Part of a small language model's weights: LayerNorm before each block.
Each number is 128 + 32 x the weight over its row's rms, rounded and kept within 0 to 255. Layers, rows and columns count from 0. Numbers have three digits each. The size before them is the row's rms in percent of the matrix's.

# up: layer 5 MLP up, 1536x384, rms 0.0566, rows 85-116, columns 288-383
# down: layer 5 MLP down (transposed), 1536x384, rms 0.044, rows 85-116, columns 288-383
up85 101:082157140092127161147037158159100196092133067098118137146101103128061150102140115063153115147122144118120172116160115092095172097124121121159105153105156108158151132121133131114155189128188090134162123066131099147124177172172065096086128126162102119124115147103148102169093162122081094067
down85 101:139116121152165088082216093052180063154136213185124106121153132108194135120130131134130098105146103109117070139108077145150083156144165175131161094147087143097136151173073117119104066141091131135080129161101157077123135075048145149197095133099171157095152101122113170091175081091152156202
up86 096:110163104125109085124163129122107117137161138121171095156089143158098155118129170174152110136148055121100149162112164045172149151124115108143099176167161145142112143156128114151126163155195136106084076099089107101164129091146121120060114142122101102140078145149088071128126185161121131134
down86 086:165106136127144195155084123115094145129112120124094164115125110062149106120113120070095141143130147142124100108155092169108074091161103157104160096078074113074166141082108140134204105120130138120160149169153134123102130147105177123162149115110135142105149085127108183117137064099170146134
up87 105:143087140132086088053110104114135148150143068149163097135148091120112149170060126155155054087075134191069105161092125098118153119143139147162133182173134128114124133140143102169119127136099099101093104145127163106185087145147120175081149127065064122094130152108089092096163155139132102081
down87 100:098197174117170182131157140127085151129106164083130125154093162143150132122130157102140159167119122080142100129139134126144137175144157097188088131088106154205073144071054157076131151156149142079156169136083089133080142136073113123142128125159150115178156172133138168115163139081181177126
up88 101:165109116080129111148200097127161111154111106077091133134132049154137141164153113118159147141116149101158121139131175075096126184118121188076132188079145092145147175131138169116129172061139152107141145137102069066150145129051058124144146187180119129086112125100127119122134090136133131165
down88 093:127119152133135119093059130150117175120110130156122130134143197168110117109076103150115093125143142149117114141144098149126128112089139061131175154130107148082119113100069128077156089199151057147139175101154160167075101115165147082118121086081168111160154103152067154140131108131174131095
up89 078:124123116093131101119098115110100118080102064186092140179170121124150117170035112105125095111075130112183146135130164119104167131151080150131176134169141119115160162147124138189133112117077127087068165094159160064124159131115131159114109089107103124129188126133111099169116108111113102119
down89 073:143120148159144148125132160141169100147138177118153122067098099137065133104190174136131139152176176139087115139138124102155088132121188125106083144088119142114081081115083101066123168121149131176174098149060066185137097118137125112146111189136117126110081147141125140085150121151129157111
up90 102:137123137097087117120132162177175136159130112120101127075143127118220134107139121139083084123164087081145115082158107077139189104119119146144153157137198073111089082151140126146148096131128149096119154161133092102097164150101073149177154151215142099087114127108159091140138159065112117149
down90 099:100139105140138089098106117123068151092129174155169135204092120145078096169126156111189151158072132145122118185094134141125150104120168159156134089121054165128140173091069154147176154158156095125166104148153187150147122107124143129117106108078096173138145120148134144137123092163145169106
up91 124:097108104108116133125141120153195118135173081123135127085105140097136051072140099149179135153108172090089110104096094137112084127122141228123153137165131160115088143137121167125147120077109147094093049147174104076133142156106128172149141116124162134237116126132099104097128153120099142143
down91 129:136126138154104132150138125138092082129091152083159171176169125194145159188145157100121109155119064146210148115163130147142155122135142008106152141162109115124153139087173054140133130114143135123102140109093172208080142117163119142119120081122129088090127084091105135160077083112173159134
up92 121:112103117122141109151145111093189109122115137118174141117153114097128116110125094147109138156167129106154125157059163141120092069132143113123100111104182079139210167136090112122112160152099156141146091114087119142189085087137061119135187150148060090090081100119061074177089169124113127157
down92 126:144151155119139092111096152133073158149117127141081099173091115101131078126149168099173175109093137106097162094187123109139155161125108077098095131178163133139089130106189122082092159086173122098079115128137128149116121146154188139136096151128163123172135128191152170075126088110102155075
up93 119:143119122164125104139174178118082071069099142091136142082127124104098111126116079173137233134143083122100184129096134139145134069112119151089136100107122114072182064109106127162145153144161117128185101164137121114093132093163170134040161144188110100129092133122127171101159123084101142134
down93 124:078168126088122155176088143119138125131140155115102141176074120140149120136116168083112107100172124116127112081160164129115115174176195124193129126152129157203114153154111139140148130123119143087074130098112124142142128159121062102231133145127124115131156137127123062126103148133115139127
up94 126:108107159111116095166112105149147113135136106137145179116142141129066140138097129097128080127054101125240198111166123088090182191049093129138146147143142118106113104105056130129180131126174117150106128082112131105153114145156069138125088135099135133112124109158102153103151132092165104078
down94 138:164175094137096149101134149068099190114116158093130153096116098088183107097133111121106189068122138121109078124102136181137101088180132150115161086100190189137185164203255104129055131124108154102153123150117069150095235112129161115134129139137141137141119140146140094178094136170105153154
up95 088:133075184108121080154140116120099087135069160147138098163136100126107165065163123140126135145139107149156146131082212137122114056131084088099097159120050126043175114186154133156143137089174118134074092125101133157137103101160134162137113113117148136128099103095102128149143153148162117142
down95 082:144173113147079182125139153077167130129167071122091195106121150078168108150127118113123131063133180103094100129182046099163118177128182130132164125215224165191105176057107122139197125156063180079165174133130078116107171176094121102101107147176087097100160141139137146139103116118098091116
up96 089:202143169110125127123123157117139086190134088062118091126159125095127153129081135113138056147090162144165084165134125140163170135134130102113184149103086123171161099130137117078112131045110139117124096134103107087088119172140098122107150156099151119102168128173157130109159060126127184155
down96 088:070108072152128145139155140113097159057114142165146150110111142100149105125199089118144183142185083140112159111142136091081117133106122132111121127167169146081167151119039138197204153209153081153157148108162139137156129055119117153132137095161097123163081120106076152162115176161153107072
up97 112:138120118134111074083088115089133089106192138095135170133167098175096076143125123127161162144093107118174185169087149187150131135152136108126142123098148123102130138167111194110169171177134158120143108157133149125189171070119119148088086134167136155102130109114095080098149067116098174205
down97 107:122189127137177104131171135122125149156104147124123079112148104157140129145172168128133040112147091134121086111138143091090111079110056160116151138141181096136169131106173077094104067111095049116128117109119105121087100157128116138220136159117132113171087107163142170115143141083136118087
up98 113:152082097081110127093079125079121137139123101096111102142145112075090167152161083082124191124158077140139170144151175189143083097122140123120116129079138179180153134092139156158179134092069097080134160101044060116164119117129158176091131148063110150138074141163101096113111137115173121124
down98 112:069163181170127112178152127133133110101157140157147138163122139141130116139056131170107128131139110123124132134108091096124169132110121131118109107150107131080120100111159080070105146149188185167159136167165146123119174104164130139111069140194146155114175112111174122106164120141131103159
up99 086:095079091103119077099111147152157127183132140111156141094179176151177112147105138150141174116111142165122116091139130155110086122155151160146138083108110138115141138104122106136115187153170116112091155089156112122137162119129094172082128081163095104103145174136124110078111085215125098133
down99 078:198156179151151149124145124144107142079123107134104096143084089085079157140126109082110086129166138113143107123110139109132164113107084112123108177143107113140124106157118146114157091110102149111164085164080147178130107084152119089189169170139134130137129102105149129191154153085143172116
up100 116:136119114127079133068077096107137154168095101086090114142103137165141140102124135143121172127118152164165121203088169112073132140193153144131124112100120130178089105177148124103193121155157115123136148132105127107119190170105093084098160157110150147078139105142144140094087066066136174149
down100 112:125155108105191151113140108146094194173175198127150128120100114135145150135159129098135093078127161116089163122182106094182099092104094137060128164114202155106119128132056153128169086081134116142146119112128060124136100165117137124129127137128131144162125133156152105147133139105208121135
up101 100:118101139160157082122187145122144113142157158057150113110096171092178162123073153130146123102100143153140113132097084155162139116146084091126155124149118133129164140152129093163142165140149095065152153101129100176208154148139113200152187176156150188108158145140107082147127161136103120086
down101 094:101160145109102172126092136126143138110067074176130113135159076137096123174166119127154150121117126107093155078180110099107112128110143165128123114157138122138141111069112168072145099137122163168154119137146116122096097078115180102039106091126121087142063142105145184127151105112103146163
up102 085:090114150057114164124131110152115116115130071098155183103151131135143176148143090137111183138093095105151141106124149058085164038120089131113143171118198088172148140080126147137139152156119129137139091140122075125169093114113068096083198166134152140102140075097090115176124198114140103157
down102 074:154156107165137124107110166142137139132141181138143114136066167133148085142121127135144086180149153141082120148097124168156099180152148139144107107127069097094116134083134077142138094117152140116082176132134158117062167140137192151127066121136152125134114187168156164064114094167090154086
up103 118:114115098166134099094147146131102165111120154097134162138100124144134176170128086181099137130138071143111091175132158138108063115156143131122096141109145208127146164110130135166207176135095095058109096171092127143148162120117141101139115144148117138074102125145118104149093121126115115068
down103 120:133142122128154135148063077114170082155160069142073163211118140078109102101084093089098094074159136117126095109124097141110178117090171126195136132141155146141166152090165102100042143110115148175161114092164149134115127169068100144107114151115083138118153066110112087168196132089153112142
up104 073:151148128075130129198131105131129085151079100168113155129136127191123117169134096146132081141128107090045161119090170177128102157124097097118126169097155122046114142113131130153123152128109160124126088040137079100141157090128068223114146123096082150166104082155114100151165124173115176084
down104 064:120098144155121096051161162106157174087153139120150074162132100033115169098111137090125139113135154155172117146167126107121157099135160154138124096160079133196149145132115114097156090154158096120117127169105177152125114170159193043122117129156168103089154169102117163103095128057137130150
up105 083:173137111164118068102072183145137149145125094159108067153166110065165172097109111112184111106122158201132116136121119183100144072140119175150096136116119083152111112197132140108134134152104140131082167145111147097207182098126099142110144164111152151104134147144196102119136099167155126091
down105 073:058127106078156166143177105064099114155127174136136182118074128155101119139126152080067141110156099111134137104118148071160081155119143099105125134134146180120120152101072116130178116104117106113116083118127109150081053138118154131155152090116117122151116128120091138112152168067112147183
up106 112:168086128079070167045140125131095139243114029186128160135080138163178121170092096185087123111136151143090143125063117129117139126137111113098120123155179153120117130120143178162110131105161130133117187134190100067156093107138103151101124102092100135107130133177094118110145110067113107105
down106 108:138167116113155060194094180150193135056113177082115061124150155145077106129156146077122137073099099140139122115168211159157091124132149139167154154153117142129122131104122123134209151140148100099139132103110160195158127121125167139098115191166156097128127095123144203118128205177149135146
up107 076:129147092097135171176149118128161143106117096155186139136099112183109104175144125061120118080096157107136121093197083150077115139118163103115118124123147125142132167105123157109127160093165132139165077175205098093124123094113101127150119153188133101081107170124154086130151113132109116102
down107 068:117071179173113112058124137129129105121161158117108124103162169100138176080108087191133147174175095119100118151069159134162173126106099211137133133148091140099159086178184065158085145119112121121111157084064159158139155122156128122091137120074126137131134086150108159118106131106108131124
up108 113:120095161086170155088156160092130165140127091133131090072165077109142151134124138136132122088123137093110104141128125134055103126119154138116144145123153149124125119123124057127132122107120101099089140097122079142104158161097058186109175114115125079147131168101145111120184081128129136096
down108 128:168150066144094164155109112181140074075142158109142142118144143102128059130162099111111150166149133154169174124127143093198128125111114141091156092147148125078159118128079149201130141151117182155153104174093116142106144084129177083151112186104124190099086087180093144125103150189147157183
up109 118:128144088114098118152102141130201085128149143127166148191142139072129107132144150107177123160131142112090084105129116154101114083143106174132199172148205137158137133144116145202125138132129150082096117132122131155109115148135059113137103103106100153157125149126172060112113082167087177117
down109 115:076139134125098160165164113089119155100068149100055161090173093127181122170061127093119169127121115159188118159144134098187157162164180082154079082090097107100134117113172112125098129120145093120155161118120111128133169135129150127106130141122151130058126117152106195113150117103200147127
up110 114:118073117149124167150136147091112099073107031151098115173135073161092113186159151162134121119109152147174183113105096105107167147115156218102150149075102155201126116160112052068156111142120146119082134139100132095154140081136171160123147170183150084155150194139109163144170147096118119140
down110 111:126184156085158094141117141181119142160143195085135191086147104109147108109133108127120152117124059102121057135137120179083128083138136049120125097171167102062186166170100133169131159075145084130165149162144084198105119102132096141117123123079123152070073057127174079120091083144125115146
up111 084:146108160140144118111125123108125111128064101132173110152148124060150160154123126184114097106129149100142128096158096148123165187173104120144162062067105089153177126099129146169136111100146116093126079117108131143110138088148107194143102158157124141107065069166111105176157151117116089066
down111 076:068124103143105130145125174120105157153162142106078187093133143174133109121147137042152165157101087156133152170081156093123123044080134107102100192179157134087094146154053091058184128151104152162131150120136105109130099172097138070093142109099145091136174157088139134089141103118142164151
up112 120:152191115151093095166116111148136063105132108163141144092099131182114117126122102037188138131143145110141087119194096116117160154129139080138145169124111114172177208109102116076170138117141065096088145121127162121134127172115134116085115153136087141144156135161150181143165172166086144200
down112 124:181140130103158104100108149128119182126171135093138136141181159096105142138134118168098104156141111125145150138092182188117168091098076135088124063109104168133093083145121105186149136141165190151149118139117075147108139113105144116163115112132102141131090072095090097085091092057193143092
up113 117:143144097126096110120137149140160119123159046136109088112054073166161160133152122127147097144115124131147135144127191138090109180155120148130196083169125160113078174099122063093189119157158161127104106134153101129091152125095148133190112131144109148134121089102134177130143119095130153104
down113 115:120123180168089160171130138106135157139140230095136185176151130101141130108106092144127156103157133087119148100099122145128136090117136118143111134052136153182202075154106142189063127137152104114115171136070104153134134175160102124105171126115146116080165159150126041184087102176160083130
up114 106:159142137128117094143131199088133125131090125145156126141159079073128101103129093120089126144071092168113146096102144165137128124190114131117091135130152127140177128092118115107125158163098135094106172122144084161175126136120132147093155152143170127055127145204188100151150172116107105119
down114 105:121146144152096169126149054155079100100139106138143123108116115180115148146123155103183104091158151128143083119148088097135141116093145152165130105114068155170155128141159095152126133079125119152156067120109139091078135136159107113097136100112090118143130126042091150127144099117102161127
up115 086:166152084137125102101135112161100137161166098101167097171113238087136163125108138131149135168141050203096092109118188150156171121139102146140119120149094135172094096126133138100159104183111149120129123106083106111154142086146127158084081150114101089106147139106101133066133116118110060107
down115 082:105118134115170177142142116081157109092126159164079145094114068167125073125127105122128127083133218046134177132159071114122100117134132129143152120093171132081142114126190165162112146055130133114112144172165140133095120163084167100141170110133150158160128115123169110163129111162169204129
up116 100:172051085129174146135113196117154152095129109125126129079162122106183130123106143100171145139176089134087075100131190074126082140147109167134118126107142130076164190106133151120130136196138213106163130115143149145114122159150087167091142106172129146148115142110118149120154148121092114101
down116 089:083132176119094116102149091148156109175133139090152091221118133180071184145132159151132106188128134151171163123148094170111161120119124105129132128177133144186107095094055071147164112101151073139111126157093109126134146090133158110182122092100122101106185125144134120136104114117129158138